Each number is 200 + 40 x the weight over its row's rms, rounded and kept within 0 to 999. Layers, rows and columns count from 0. The size before them is the row's rms in percent of the matrix's.

# layer 7 MLP up, 384x96, rms 0.303, rows 33-105, columns 0-95
108,203,258,237,156,243,286,255,211,151,220,197,156,172,220,155,182,199,125,209,227,244,159,248,243,157,145,234,184,181,247,165,231,129,207,188,205,183,231,196,285,234,247,219,198,157,246,179,153,193,166,165,275,113,215,130,176,282,186,172,162,189,204,175,145,131,158,115,183,213,217,250,195,135,228,160,199,196,237,235,213,220,219,178,183,151,251,162,208,167,196,192,192,240,139,169,174
104,238,243,107,193,153,217,183,184,236,177,182,180,191,175,242,260,187,178,194,192,164,194,142,266,151,189,145,256,155,163,126,202,167,267,222,221,175,258,202,285,166,165,228,181,150,180,135,214,223,158,204,186,181,216,258,217,112,237,251,186,228,254,254,132,195,243,156,256,253,237,157,256,208,235,178,187,184,202,265,211,277,159,171,227,224,204,168,264,152,218,196,254,188,204,222,214
107,168,239,230,232,181,153,250,226,243,166,281,151,171,178,189,203,220,213,210,164,265,255,261,201,226,183,299,218,229,197,197,197,211,206,245,144,294,197,193,183,212,233,185,136,152,203,219,263,234,183,144,224,242,143,299,194,191,167,141,165,261,193,200,249,194,242,127,205,179,247,220,169,218,208,284,142,189,211,202,167,216,196,159,248,170,146,177,207,197,178,283,254,185,215,259,194
108,169,182,162,272,260,192,274,170,149,277,261,198,213,209,121,195,146,249,124,253,208,255,218,176,226,181,240,181,164,250,159,147,209,182,193,164,204,204,203,207,230,217,222,183,124,127,216,204,144,196,215,210,194,204,161,182,236,147,206,166,259,268,219,151,211,267,210,132,192,163,234,253,205,165,255,134,191,154,176,228,222,161,163,125,142,220,226,228,176,229,218,234,148,226,256,182
095,233,180,227,134,205,179,241,184,226,199,225,241,163,192,177,176,178,173,161,220,184,185,196,215,214,170,229,144,304,187,168,168,262,232,170,135,223,233,166,205,194,198,269,181,178,173,237,229,252,117,258,197,256,244,157,272,226,171,205,226,153,156,162,187,181,149,188,217,204,176,229,203,139,211,255,173,234,318,198,180,163,152,155,195,207,218,261,221,143,253,239,263,264,155,267,147
112,176,200,214,191,280,189,190,190,256,172,154,120,197,180,241,200,280,174,188,210,268,137,247,160,212,176,160,170,223,251,201,213,264,264,164,235,188,209,163,268,197,194,235,248,199,163,222,264,258,148,210,245,134,173,271,147,120,222,211,197,201,167,213,140,151,226,198,179,249,191,133,236,221,185,180,259,199,225,234,190,249,163,207,139,150,136,211,173,268,222,199,241,133,173,229,198
086,139,239,164,258,186,265,163,188,211,259,260,178,243,152,116,129,234,154,226,163,104,153,276,125,142,169,129,189,152,195,144,216,202,139,220,179,187,196,244,171,227,215,170,172,122,201,205,217,193,186,240,184,178,220,271,239,170,210,145,191,211,204,128,269,230,229,206,229,219,206,193,139,163,258,208,168,241,211,133,196,191,194,209,256,189,162,246,209,221,184,167,204,180,233,178,200
078,253,201,158,174,240,200,230,165,180,156,176,198,194,202,206,211,163,177,154,229,183,170,194,196,170,204,185,160,258,193,205,158,159,215,263,164,266,195,237,193,214,152,172,210,166,193,194,147,244,237,185,100,218,106,205,212,140,239,298,183,202,230,179,169,230,108,296,271,102,143,278,194,215,189,155,261,210,263,203,159,208,209,210,211,158,164,202,170,155,203,159,193,194,253,163,215
097,162,160,214,219,162,297,170,157,160,206,215,228,199,199,124,211,246,218,170,181,215,273,122,173,221,159,214,170,185,172,223,202,200,197,185,235,293,200,195,201,138,175,208,180,150,241,244,260,257,178,214,247,223,211,193,243,224,227,150,158,199,200,301,117,186,237,270,160,118,139,188,248,234,263,201,194,183,176,168,255,216,259,245,184,199,177,208,134,200,166,214,154,236,193,155,154
101,155,141,170,222,152,180,150,270,207,207,182,196,105,181,145,180,210,219,207,179,175,259,264,160,235,210,237,167,218,223,232,151,173,193,219,227,225,186,161,234,304,217,174,172,197,157,188,152,247,150,233,198,216,210,215,53,165,189,230,183,196,174,253,238,190,206,186,148,230,168,219,268,178,212,182,248,145,224,168,263,223,256,233,185,251,207,251,190,228,254,166,151,170,137,190,150
101,209,242,197,246,237,237,225,140,145,243,165,171,157,188,177,222,248,161,122,222,177,213,236,278,242,205,130,198,180,196,107,178,238,200,128,171,170,155,231,225,243,163,190,270,187,212,196,226,202,152,191,236,206,209,144,225,280,169,210,276,212,236,229,140,144,203,178,197,160,210,265,196,187,229,210,171,221,202,217,177,211,66,275,182,227,169,166,207,210,193,207,268,233,227,146,169
082,163,227,225,233,207,242,190,174,240,336,145,209,173,213,207,222,195,176,247,238,218,252,203,206,153,213,128,262,199,208,138,208,181,239,271,206,100,232,170,226,191,286,202,225,235,218,200,199,234,207,186,241,188,118,169,210,154,237,210,196,179,186,264,222,164,227,263,239,168,220,205,211,191,157,237,243,239,140,255,224,155,202,212,172,179,128,223,143,214,187,134,228,263,164,170,136
103,181,281,183,181,152,205,231,238,235,180,216,240,155,222,154,257,226,317,241,160,220,239,223,225,202,188,206,203,227,243,161,147,175,167,171,173,203,169,148,187,250,99,206,230,214,135,200,268,213,240,163,238,153,229,133,149,220,191,285,148,196,180,256,217,264,208,213,195,186,148,216,206,210,110,164,218,259,208,229,221,228,191,216,223,287,206,179,194,215,137,150,173,169,208,157,232
104,166,168,235,149,249,206,219,156,319,214,199,145,227,152,187,271,180,198,285,154,193,151,183,241,228,253,177,253,173,199,206,207,244,196,226,178,236,203,241,193,198,228,120,226,167,228,123,191,89,250,177,100,242,230,217,224,226,126,135,206,225,205,212,227,218,146,224,188,192,242,237,199,176,180,204,174,209,222,263,194,226,216,206,154,173,178,167,158,106,203,219,163,188,221,171,194
098,227,190,133,223,157,212,131,205,214,157,200,254,221,213,176,174,249,254,218,228,247,235,209,210,188,160,167,188,189,133,52,195,202,181,172,211,200,231,224,173,235,207,232,220,156,177,225,202,202,259,191,156,116,142,272,146,201,199,209,235,177,140,233,260,250,178,210,256,193,151,268,230,183,212,208,281,115,240,191,203,205,202,212,246,245,224,193,175,168,122,184,256,214,258,171,210
101,190,167,215,218,216,236,128,194,198,279,280,136,168,215,229,194,228,121,213,160,214,249,206,196,225,186,224,201,205,297,301,154,270,129,270,197,202,247,196,126,193,242,183,136,208,147,247,179,148,177,138,140,193,157,213,204,205,205,122,162,195,211,168,154,236,175,184,260,139,183,220,186,180,194,228,188,197,149,175,260,198,246,244,173,177,179,245,244,187,195,175,184,180,198,245,158
092,193,226,220,215,201,230,120,159,191,151,161,141,247,231,215,199,211,186,204,199,146,283,259,187,203,180,195,254,223,205,284,185,303,234,234,180,172,209,168,206,218,248,189,147,243,181,258,195,196,176,187,132,167,161,215,109,191,257,179,168,193,164,191,143,228,277,197,237,191,135,199,182,259,223,228,117,163,197,294,218,187,213,165,154,189,211,124,167,207,133,214,209,234,190,244,161
096,234,191,289,118,202,134,210,139,265,252,135,86,237,234,244,249,225,188,211,182,187,157,158,239,268,151,190,214,228,224,176,191,174,167,198,206,217,170,116,140,164,196,256,164,207,221,179,187,177,188,165,238,180,190,255,215,270,194,163,179,243,250,159,229,202,215,181,225,232,195,200,244,117,144,214,202,229,215,232,149,174,206,155,180,262,197,194,140,191,174,189,249,214,255,174,132
110,131,151,72,208,212,156,228,247,170,196,214,141,234,184,187,217,221,156,182,228,234,217,153,162,222,173,264,203,254,229,221,176,277,211,218,128,224,223,192,225,141,168,221,251,218,170,228,202,166,212,203,250,201,204,193,230,181,179,208,295,253,148,172,177,155,159,291,253,207,194,239,173,199,214,160,156,226,218,255,218,223,205,169,188,140,67,236,222,145,208,192,204,223,180,167,190
094,179,211,233,161,208,114,174,205,210,200,77,158,164,177,250,218,161,211,226,170,189,160,194,242,160,232,211,251,204,171,166,205,163,207,178,209,195,223,151,296,212,79,229,195,161,109,210,217,148,217,137,243,207,193,254,208,212,172,192,181,243,254,190,173,236,205,181,226,177,224,311,229,238,162,219,170,172,280,247,239,255,224,175,177,240,173,204,198,206,257,150,208,217,170,158,195
091,250,194,200,168,213,136,144,205,212,160,273,231,214,201,217,201,210,163,203,224,213,226,279,219,150,227,191,205,232,207,108,247,238,202,176,225,168,285,272,97,193,234,164,210,162,171,205,239,248,202,146,152,217,244,206,172,161,224,237,272,193,234,248,238,173,223,163,188,229,180,252,191,122,188,227,130,105,236,221,156,227,179,185,162,180,241,139,159,167,214,207,118,217,220,243,192
114,172,146,202,175,229,191,235,194,251,201,233,176,143,196,229,232,182,185,210,153,209,288,195,155,243,128,240,192,198,200,164,212,197,152,179,270,124,291,147,142,209,184,202,169,173,161,183,209,176,211,152,244,187,249,195,303,120,140,163,155,124,225,204,245,188,165,258,183,167,159,211,237,194,169,184,166,238,260,204,209,155,187,266,228,162,175,265,198,207,183,232,241,186,183,241,115
108,221,200,189,225,201,246,173,184,167,270,219,148,222,183,219,183,215,206,177,207,123,184,152,229,215,170,176,243,264,245,222,156,226,256,209,195,174,201,102,154,221,166,187,201,203,130,128,246,203,247,149,225,274,176,194,217,221,195,242,136,274,273,239,257,237,231,176,167,188,131,214,240,207,229,147,138,241,169,183,211,158,295,166,246,214,221,195,164,193,237,203,133,160,267,202,141
091,134,180,138,154,242,171,203,164,181,295,241,135,263,178,225,264,224,169,196,197,183,270,176,187,185,235,208,194,182,192,212,46,178,210,190,174,243,236,171,194,186,137,186,190,138,106,146,174,171,204,207,262,181,223,193,144,209,229,196,176,213,188,226,196,171,207,146,255,252,192,257,130,187,248,198,227,198,217,261,177,229,210,211,178,269,162,214,177,248,224,195,199,126,193,176,174
099,224,189,175,234,204,206,182,166,192,161,158,144,178,205,242,134,225,194,172,238,205,290,214,199,231,196,267,164,215,221,194,210,245,203,82,216,163,328,182,228,188,220,208,216,185,226,142,212,253,221,210,202,188,132,239,162,139,142,133,135,165,190,266,246,195,173,182,193,190,225,281,200,158,249,168,139,163,239,165,196,197,213,278,225,174,274,187,165,223,209,243,231,155,171,223,193
099,276,179,173,230,290,220,243,184,154,174,142,266,188,178,184,183,230,161,234,166,206,249,251,241,244,197,157,190,172,184,222,262,196,225,176,163,179,256,191,237,219,230,212,238,248,210,231,223,234,131,218,186,129,202,235,226,160,217,176,159,142,156,171,168,129,127,140,235,144,205,220,148,184,115,214,183,159,198,129,179,235,195,241,136,180,206,267,229,207,201,217,143,270,203,140,248
107,204,216,129,227,274,219,232,200,207,275,212,207,182,168,251,222,170,149,245,171,190,229,205,169,209,186,315,262,196,161,174,164,229,243,205,171,135,285,155,198,239,237,165,294,146,233,188,241,198,195,163,244,190,133,171,224,158,181,218,142,249,229,209,224,180,180,172,202,237,168,192,177,108,126,171,210,219,133,240,280,200,169,216,266,189,242,186,238,186,202,199,175,216,205,139,183
102,179,210,144,210,244,138,249,108,165,209,262,164,195,183,196,189,219,192,254,213,194,134,188,234,118,277,256,184,224,182,249,188,193,223,207,219,145,173,167,266,200,225,253,224,184,214,240,169,201,196,230,228,208,114,270,154,171,177,180,231,206,258,182,125,142,207,199,237,169,234,244,237,181,183,247,201,130,243,193,229,233,231,188,155,223,141,202,219,283,272,171,147,144,141,212,191
080,212,214,217,194,205,176,263,263,185,204,214,236,244,226,237,221,249,227,283,180,229,272,216,147,197,234,127,192,235,165,220,159,130,179,181,200,236,142,212,171,199,155,181,124,221,217,195,259,254,236,155,271,179,247,256,158,227,221,216,279,162,211,242,152,235,224,189,180,143,170,243,220,180,287,138,161,200,154,135,209,162,112,252,198,161,218,153,229,169,225,222,206,205,161,242,169
108,266,210,242,196,179,237,216,196,153,210,219,210,125,134,215,121,221,196,194,196,161,202,221,222,196,184,216,223,218,212,174,214,187,208,142,206,215,169,182,219,206,132,215,225,223,319,262,211,203,231,141,280,128,194,150,260,242,194,210,184,174,211,221,214,232,192,283,229,192,106,193,184,152,223,181,155,182,255,217,277,243,160,246,164,157,226,189,172,266,185,259,277,151,136,229,230
117,151,213,154,171,218,273,216,179,202,208,180,180,134,216,266,223,177,256,228,261,166,237,234,199,173,227,196,195,212,232,200,289,196,278,130,169,206,200,166,227,227,191,228,203,215,137,203,153,232,155,173,160,159,185,258,216,188,197,203,209,243,214,308,177,181,140,168,161,211,193,180,131,189,233,187,204,159,240,238,170,221,173,199,260,261,233,144,183,255,259,210,227,267,159,103,117
099,212,216,213,201,209,239,179,195,215,215,178,210,246,164,178,267,201,215,215,222,156,226,277,226,219,192,115,207,195,209,187,216,242,132,91,232,223,205,224,281,270,132,238,197,184,96,155,209,189,269,250,162,225,193,220,148,191,138,124,264,210,183,174,267,214,137,178,188,281,175,223,202,222,284,241,218,202,191,214,208,179,278,252,171,212,223,214,238,220,177,197,181,165,166,216,160
101,174,149,137,225,259,225,230,231,193,144,196,152,245,171,249,160,193,154,160,198,133,236,280,238,260,216,155,183,179,204,302,182,243,181,213,156,176,234,166,234,181,214,231,164,199,168,186,260,186,181,225,154,126,168,186,240,206,234,139,149,255,216,263,197,211,227,204,244,311,215,218,233,219,182,209,217,209,226,201,200,164,192,136,149,183,184,184,198,212,220,217,154,196,239,304,116
106,174,227,126,226,218,233,219,180,205,186,186,221,201,264,259,269,224,140,167,230,206,154,239,200,252,167,226,170,189,142,183,220,205,199,214,225,163,241,94,228,163,155,246,144,173,188,235,89,245,236,166,300,205,241,237,234,187,177,217,256,248,212,239,189,198,208,212,221,168,210,218,164,264,170,253,118,187,207,176,259,194,149,197,133,243,208,237,192,198,173,220,107,201,191,210,146
097,142,222,211,215,220,230,168,128,212,266,166,182,219,192,194,112,173,244,157,224,215,139,198,182,128,182,214,234,224,234,128,181,197,196,107,208,228,256,160,160,201,305,188,236,194,154,134,159,222,240,221,255,155,163,224,170,206,195,210,252,109,143,219,219,82,227,202,188,178,225,153,216,203,198,250,184,202,219,197,264,180,174,244,158,138,172,216,207,184,159,242,225,208,184,217,152
092,254,221,250,245,230,180,195,253,173,230,155,189,227,147,181,219,224,178,163,171,216,109,220,147,244,212,222,181,150,178,176,219,189,302,191,214,173,182,170,206,232,230,211,248,208,155,225,127,194,252,176,167,154,220,157,149,171,185,108,177,232,239,245,234,240,164,186,208,164,244,196,200,181,163,122,199,159,111,146,262,190,211,200,236,301,235,232,189,263,236,235,186,270,208,232,160
105,241,184,170,176,178,131,242,205,202,150,240,246,219,193,176,219,244,236,193,186,171,203,270,110,241,229,218,188,153,237,241,202,244,224,208,230,225,190,248,239,236,201,129,151,193,196,212,174,173,216,195,224,175,162,275,191,176,204,220,157,198,173,250,180,185,229,244,253,278,223,138,162,121,201,193,172,214,166,124,194,181,172,246,89,234,194,265,226,149,157,235,154,133,206,294,160
093,241,185,198,238,189,281,160,194,234,196,179,205,252,216,124,214,216,223,201,176,182,188,206,196,194,221,135,148,192,232,287,146,263,270,211,185,171,193,209,259,168,133,212,168,132,236,193,191,161,223,165,203,198,175,223,220,181,212,248,203,175,327,250,155,220,159,148,252,299,171,149,201,211,225,179,204,183,142,228,194,119,110,201,215,181,224,213,145,264,227,203,231,181,178,171,152
102,181,249,158,251,224,212,293,165,175,134,203,209,149,202,184,216,207,214,178,278,276,241,236,203,163,189,156,236,208,253,175,148,294,190,164,233,210,184,241,219,235,148,183,214,322,209,138,213,148,204,207,114,241,160,214,249,149,204,214,208,175,216,214,139,182,197,166,267,197,213,181,261,253,195,182,148,168,153,188,146,209,184,147,165,161,161,188,196,158,216,179,236,133,226,185,168
111,203,240,232,172,192,222,205,229,221,166,189,178,176,160,244,198,264,169,146,250,179,199,215,212,136,157,317,237,192,180,205,175,243,182,220,212,155,211,233,196,207,175,69,201,185,268,221,146,177,170,179,154,203,162,278,124,256,277,146,175,169,130,234,270,214,243,194,199,197,232,182,178,248,210,162,182,259,187,199,258,197,276,258,213,222,204,227,190,124,184,226,225,195,196,211,153
085,170,214,188,234,207,162,199,210,166,244,247,171,247,177,153,225,177,220,109,212,166,168,187,146,192,160,249,268,219,199,162,178,249,167,197,186,259,287,233,111,195,136,188,181,207,189,197,253,265,213,223,178,164,209,303,182,193,237,206,210,199,281,231,229,211,218,213,179,135,230,185,239,243,161,173,282,237,253,262,239,198,231,189,204,160,142,234,191,148,155,251,257,160,256,223,243
098,199,238,217,207,220,222,228,190,168,222,157,220,265,200,195,203,262,218,223,282,218,145,180,271,194,203,172,208,212,190,222,223,201,200,158,208,164,244,199,216,205,221,221,212,221,111,241,216,174,173,197,203,173,290,214,194,218,245,178,195,182,157,180,169,220,220,119,204,221,185,141,84,152,254,141,188,217,213,172,217,152,286,204,65,232,213,264,130,132,226,233,196,182,236,142,237
101,179,153,157,271,135,188,235,202,184,198,231,147,200,199,142,239,212,158,152,221,221,191,241,155,222,183,253,198,176,274,234,130,197,193,226,182,242,273,167,195,247,201,174,206,201,132,258,251,227,215,227,185,176,177,231,168,274,203,199,247,222,203,187,196,177,117,259,200,184,174,235,287,241,145,195,232,198,209,253,282,152,114,203,243,187,171,172,223,171,306,139,182,189,170,194,156
101,167,136,213,194,181,241,221,183,150,184,181,289,232,151,242,277,189,182,240,156,173,205,141,131,176,261,185,233,194,264,195,221,240,221,216,115,201,172,163,230,198,207,229,232,141,140,202,181,156,171,229,144,150,220,244,274,215,165,231,174,150,161,167,149,238,234,182,186,188,242,247,170,173,209,282,227,173,269,229,174,179,258,195,180,217,159,198,275,207,158,116,196,217,137,205,244
100,177,145,299,186,243,252,231,218,223,215,240,237,179,228,169,201,187,225,192,204,191,187,187,229,141,147,243,290,168,242,195,226,217,89,232,206,165,190,178,180,268,166,186,268,177,169,197,153,188,189,183,237,234,134,242,214,259,133,196,217,222,186,261,256,274,257,150,200,163,221,179,207,217,209,173,294,221,201,185,150,185,177,154,134,179,238,220,194,122,200,240,133,168,193,160,193
090,156,172,134,175,226,195,125,219,219,240,230,212,200,200,274,150,174,172,182,208,226,241,191,149,182,184,204,206,273,205,185,204,189,220,177,165,277,212,203,218,236,206,158,186,127,218,200,181,194,215,201,160,155,182,298,162,186,176,189,231,172,170,279,196,228,292,173,207,142,242,280,181,188,146,218,282,182,219,110,241,250,172,254,162,259,160,183,162,234,236,176,195,113,218,158,155
084,235,240,233,259,255,217,233,243,174,249,210,222,188,259,223,256,190,127,184,169,172,136,199,124,182,185,233,210,208,143,206,245,163,194,200,206,195,179,221,206,157,206,271,210,182,216,297,224,215,234,237,208,107,169,193,152,124,208,197,212,224,162,191,295,257,151,212,177,203,202,248,143,157,259,168,206,156,179,206,146,106,145,237,193,205,191,148,235,233,165,253,173,221,211,153,143
115,180,211,237,208,171,187,220,192,180,247,268,214,162,209,165,188,223,186,110,194,197,201,192,215,303,173,163,196,253,214,216,265,123,193,278,172,155,160,215,237,244,169,254,206,142,197,180,137,236,174,225,156,188,154,166,158,267,203,313,220,167,183,233,228,192,200,207,235,237,155,195,120,197,248,193,160,178,296,161,214,190,246,208,209,202,222,196,114,204,260,152,167,228,199,147,183
092,205,164,153,197,270,208,257,208,226,229,199,182,190,183,212,229,254,249,192,170,232,243,273,252,262,143,162,148,252,163,160,227,148,195,242,190,187,203,211,162,169,156,145,233,235,169,266,250,229,181,183,235,192,158,203,117,251,172,168,276,223,164,152,272,206,187,127,249,151,200,94,235,124,169,202,229,231,188,250,225,178,158,219,236,232,228,197,188,184,254,170,146,153,206,210,178
095,191,224,187,246,207,238,168,193,224,180,193,103,164,189,171,208,192,163,185,180,214,181,211,197,247,228,238,286,235,209,244,195,114,203,228,188,169,226,153,270,231,221,286,209,246,136,191,247,206,199,217,171,161,254,255,216,184,241,221,150,260,202,233,191,188,99,193,227,118,155,177,179,187,179,206,148,238,241,212,239,217,175,176,202,264,294,231,100,155,185,207,188,160,153,186,261
104,127,154,194,235,237,210,237,149,194,238,211,209,158,155,222,173,210,216,210,263,144,227,156,73,130,224,185,177,226,130,214,175,160,291,233,232,265,223,193,177,231,243,186,206,229,216,227,168,165,171,243,258,180,204,188,186,220,162,257,250,203,185,216,208,162,231,157,248,234,200,153,227,172,158,214,227,212,178,209,230,242,256,267,169,198,203,136,250,180,118,200,123,166,231,278,222
099,252,183,164,186,238,231,226,213,145,290,203,172,197,212,154,204,201,190,192,163,236,264,171,194,188,183,227,206,226,158,143,232,190,190,131,174,234,216,159,219,230,100,202,168,142,235,194,305,165,252,238,184,212,205,241,186,219,198,172,181,269,167,175,272,273,210,150,160,247,138,200,174,137,207,141,157,205,71,122,188,232,235,197,171,212,217,226,171,166,203,195,175,216,203,145,182
081,220,209,213,181,223,210,186,250,161,183,245,76,169,229,193,184,241,226,184,114,210,182,204,182,204,219,169,187,206,131,143,211,163,284,207,199,202,219,153,123,169,191,197,169,247,216,197,271,180,158,229,178,238,153,214,258,187,145,196,272,272,166,234,232,185,213,170,235,148,247,201,170,260,260,166,209,247,217,128,239,172,231,212,200,254,232,220,231,190,307,195,148,210,206,255,252
105,103,189,249,265,157,236,254,138,240,178,142,199,194,139,175,245,224,169,214,236,160,204,219,204,148,172,204,236,220,198,133,203,168,245,183,182,217,311,205,134,196,276,220,147,208,230,197,257,174,209,132,214,181,163,182,220,180,206,203,180,284,199,235,133,138,242,129,181,252,205,202,190,206,192,222,195,165,165,244,228,218,122,130,229,167,213,223,194,233,206,194,254,130,230,175,235
094,128,239,282,202,183,160,194,173,145,211,231,167,216,201,205,223,175,205,253,151,203,205,251,164,190,154,139,153,168,263,191,180,211,234,184,182,237,266,167,177,211,156,217,218,289,223,209,194,197,215,130,297,139,167,213,224,231,151,264,195,193,186,175,307,276,156,178,187,245,181,211,192,206,194,242,167,225,182,240,185,243,213,247,212,197,238,212,103,114,187,238,240,168,217,143,222
106,211,157,184,208,147,220,175,144,197,220,128,159,200,229,197,250,199,182,237,204,219,145,199,302,269,257,208,189,233,184,118,169,241,241,160,175,187,148,107,241,241,219,135,168,153,271,200,218,158,204,198,255,240,193,235,217,236,213,188,248,182,208,216,172,231,199,237,196,189,177,177,180,169,206,150,175,232,193,164,249,236,227,182,121,165,148,212,106,126,115,232,185,175,203,195,132
082,173,191,168,135,203,152,232,255,155,154,230,245,211,140,160,170,187,237,211,212,202,163,174,234,218,142,260,208,214,164,213,263,229,218,120,207,260,223,199,158,241,193,205,207,272,276,120,261,184,235,191,200,194,195,186,166,190,272,237,205,226,167,163,216,196,178,131,226,106,231,169,167,220,234,175,214,243,237,228,272,181,242,129,119,259,224,252,207,128,234,198,213,251,221,221,175
094,197,184,199,250,214,222,193,180,194,243,208,188,150,188,199,182,268,188,128,216,218,194,139,211,220,135,201,182,261,174,229,243,229,198,212,198,185,226,213,194,234,248,163,174,200,198,201,296,181,224,141,219,153,338,182,242,209,182,142,256,255,161,257,251,136,173,253,251,213,214,219,223,177,166,242,182,158,245,164,155,187,186,197,135,183,195,165,174,103,218,219,176,180,237,135,100
108,164,144,78,182,210,217,193,206,230,192,241,138,186,224,199,270,185,255,163,230,278,223,223,171,213,196,216,177,216,215,139,197,261,255,166,263,167,272,184,221,233,115,224,160,228,200,181,167,197,273,196,192,172,130,262,200,300,201,228,236,182,211,171,209,192,193,201,131,217,182,261,212,230,218,257,179,168,184,168,202,181,199,162,165,129,144,236,159,144,196,234,120,187,182,224,196
101,151,127,211,168,209,234,221,181,186,213,248,205,265,162,221,257,295,206,181,235,138,289,182,337,187,196,178,228,220,165,158,134,245,175,211,138,163,188,217,221,148,194,272,235,148,179,191,204,241,184,174,217,206,188,179,122,247,211,224,156,218,140,223,182,171,222,178,200,235,198,237,204,212,282,163,189,136,228,250,155,260,169,177,201,221,202,198,130,218,229,244,207,163,244,202,196
103,168,106,264,218,222,193,202,153,201,195,196,186,138,242,176,181,232,148,242,227,165,157,206,268,234,125,194,212,200,217,248,191,173,102,200,189,203,173,145,197,238,213,302,130,193,165,208,124,219,212,151,184,245,163,186,160,197,147,158,241,196,120,221,207,152,191,151,224,186,207,154,182,224,210,171,123,145,234,175,227,186,198,245,133,164,222,177,181,277,134,243,216,161,186,160,205
096,179,232,242,128,204,115,210,220,193,169,167,215,221,193,198,149,194,211,179,219,203,245,269,237,211,165,159,212,171,199,206,149,240,197,179,159,293,249,260,225,187,193,157,207,255,245,155,219,234,148,232,198,154,254,220,165,177,221,203,213,152,300,268,212,231,280,147,246,197,190,237,175,201,161,259,142,196,159,180,150,198,131,133,250,241,153,263,205,192,212,256,201,234,141,175,248
097,185,191,204,162,172,216,238,240,199,85,227,116,206,147,204,233,251,216,223,154,180,142,277,232,176,240,149,296,181,214,215,196,184,177,234,170,191,146,198,244,235,108,178,210,225,229,164,201,148,243,174,254,290,240,211,219,159,213,131,197,180,175,168,220,213,164,220,199,121,187,206,213,190,205,255,170,180,124,164,162,202,274,162,177,198,155,226,223,180,248,282,195,171,187,170,198
114,230,155,172,109,170,249,200,231,274,187,208,127,206,178,196,167,213,156,177,219,187,251,231,202,202,219,163,164,236,183,256,200,178,218,197,189,191,263,198,262,171,189,243,320,175,211,193,149,146,187,162,188,227,197,204,234,112,206,223,196,152,208,258,208,202,144,216,204,245,189,199,222,96,150,207,149,224,245,236,260,186,212,275,197,226,100,130,240,235,239,162,210,195,222,154,225
096,224,241,291,162,211,273,201,275,166,251,205,224,207,214,212,178,216,220,224,171,220,183,193,254,230,149,161,243,121,239,241,192,210,127,214,184,228,217,196,124,133,245,168,205,141,208,148,248,242,225,189,151,216,237,208,203,172,204,162,154,199,190,246,211,204,187,216,248,207,164,282,192,213,313,196,228,162,205,170,265,150,192,220,242,281,203,207,99,189,218,205,242,238,176,144,169
100,142,183,305,142,199,261,199,245,199,163,241,159,174,223,160,277,245,180,169,196,246,223,224,148,213,188,200,219,215,214,180,221,187,133,221,200,172,199,168,231,240,236,156,226,208,167,187,247,188,224,243,216,182,291,214,202,213,164,191,252,254,256,185,246,186,162,171,191,205,164,155,217,209,216,219,195,131,116,139,196,288,177,152,192,198,210,144,176,215,170,253,153,219,261,310,132
106,154,176,82,193,110,186,240,179,195,155,227,223,246,170,185,212,260,176,214,167,246,186,200,190,175,262,201,176,215,180,276,218,209,287,210,286,217,197,205,218,237,194,251,199,171,205,277,200,176,197,201,149,214,207,215,221,220,207,202,201,301,182,244,154,207,188,191,226,226,225,188,193,133,218,155,198,182,283,240,199,171,240,164,181,181,163,208,162,289,194,249,292,164,235,137,138
110,157,230,160,184,262,203,166,118,195,145,213,208,203,221,183,202,235,182,275,258,192,261,230,216,243,221,141,234,182,176,176,233,220,220,221,148,145,226,162,275,215,202,166,230,140,226,238,156,194,248,168,207,232,212,170,243,275,143,187,177,267,187,155,230,166,157,220,219,211,188,227,143,153,233,66,260,239,218,209,214,227,208,164,197,179,123,152,236,171,144,204,135,218,233,212,150
105,231,230,193,174,202,198,176,240,212,166,138,213,146,138,197,166,233,184,226,219,193,231,144,203,132,100,261,210,259,196,143,166,207,173,163,229,210,176,183,235,174,247,214,229,92,209,157,203,180,279,189,214,199,126,181,201,252,216,211,235,249,162,213,198,215,143,246,185,187,181,268,237,136,218,197,161,176,219,266,212,226,263,223,175,183,196,223,228,223,140,226,64,170,239,169,229
101,162,149,174,234,247,198,146,137,204,198,130,187,123,175,212,169,120,193,161,164,225,192,230,233,268,176,230,216,154,266,169,163,155,187,175,178,213,258,212,253,230,179,154,191,156,137,236,180,171,246,145,171,238,133,224,102,180,144,246,207,190,110,204,141,210,232,208,232,134,167,174,235,219,223,211,239,201,123,201,228,200,225,266,194,141,252,193,188,219,153,203,164,205,237,247,189
101,194,144,223,205,183,217,221,195,175,176,196,195,187,114,226,283,178,225,264,173,182,200,239,202,228,120,156,253,214,123,219,143,140,183,234,176,155,218,216,210,190,218,222,255,237,247,191,262,286,173,216,169,258,187,205,139,275,150,176,186,199,220,222,206,210,200,233,176,172,120,168,121,152,267,137,240,137,176,246,167,162,164,158,214,220,226,168,269,190,204,199,232,164,176,188,125
105,106,172,190,159,254,252,205,179,155,249,145,180,223,232,200,179,216,198,205,195,184,205,285,191,171,311,166,203,195,236,206,221,197,243,140,188,238,198,249,148,173,190,178,196,200,150,258,202,246,152,124,214,109,199,221,138,190,188,186,148,280,199,159,181,283,168,203,194,177,202,211,221,162,217,147,232,181,209,218,195,161,141,168,134,215,137,220,85,229,200,223,221,213,218,151,194
101,210,212,189,190,168,233,181,208,152,144,199,232,225,159,245,232,236,242,204,279,231,273,112,181,216,155,222,289,320,170,173,203,166,131,194,161,233,211,172,144,217,189,158,323,237,232,150,235,122,252,177,221,219,203,234,183,204,184,213,232,198,219,219,240,253,284,215,181,215,149,238,177,206,185,215,169,187,197,222,203,146,185,186,144,251,205,211,204,186,159,138,251,211,178,161,207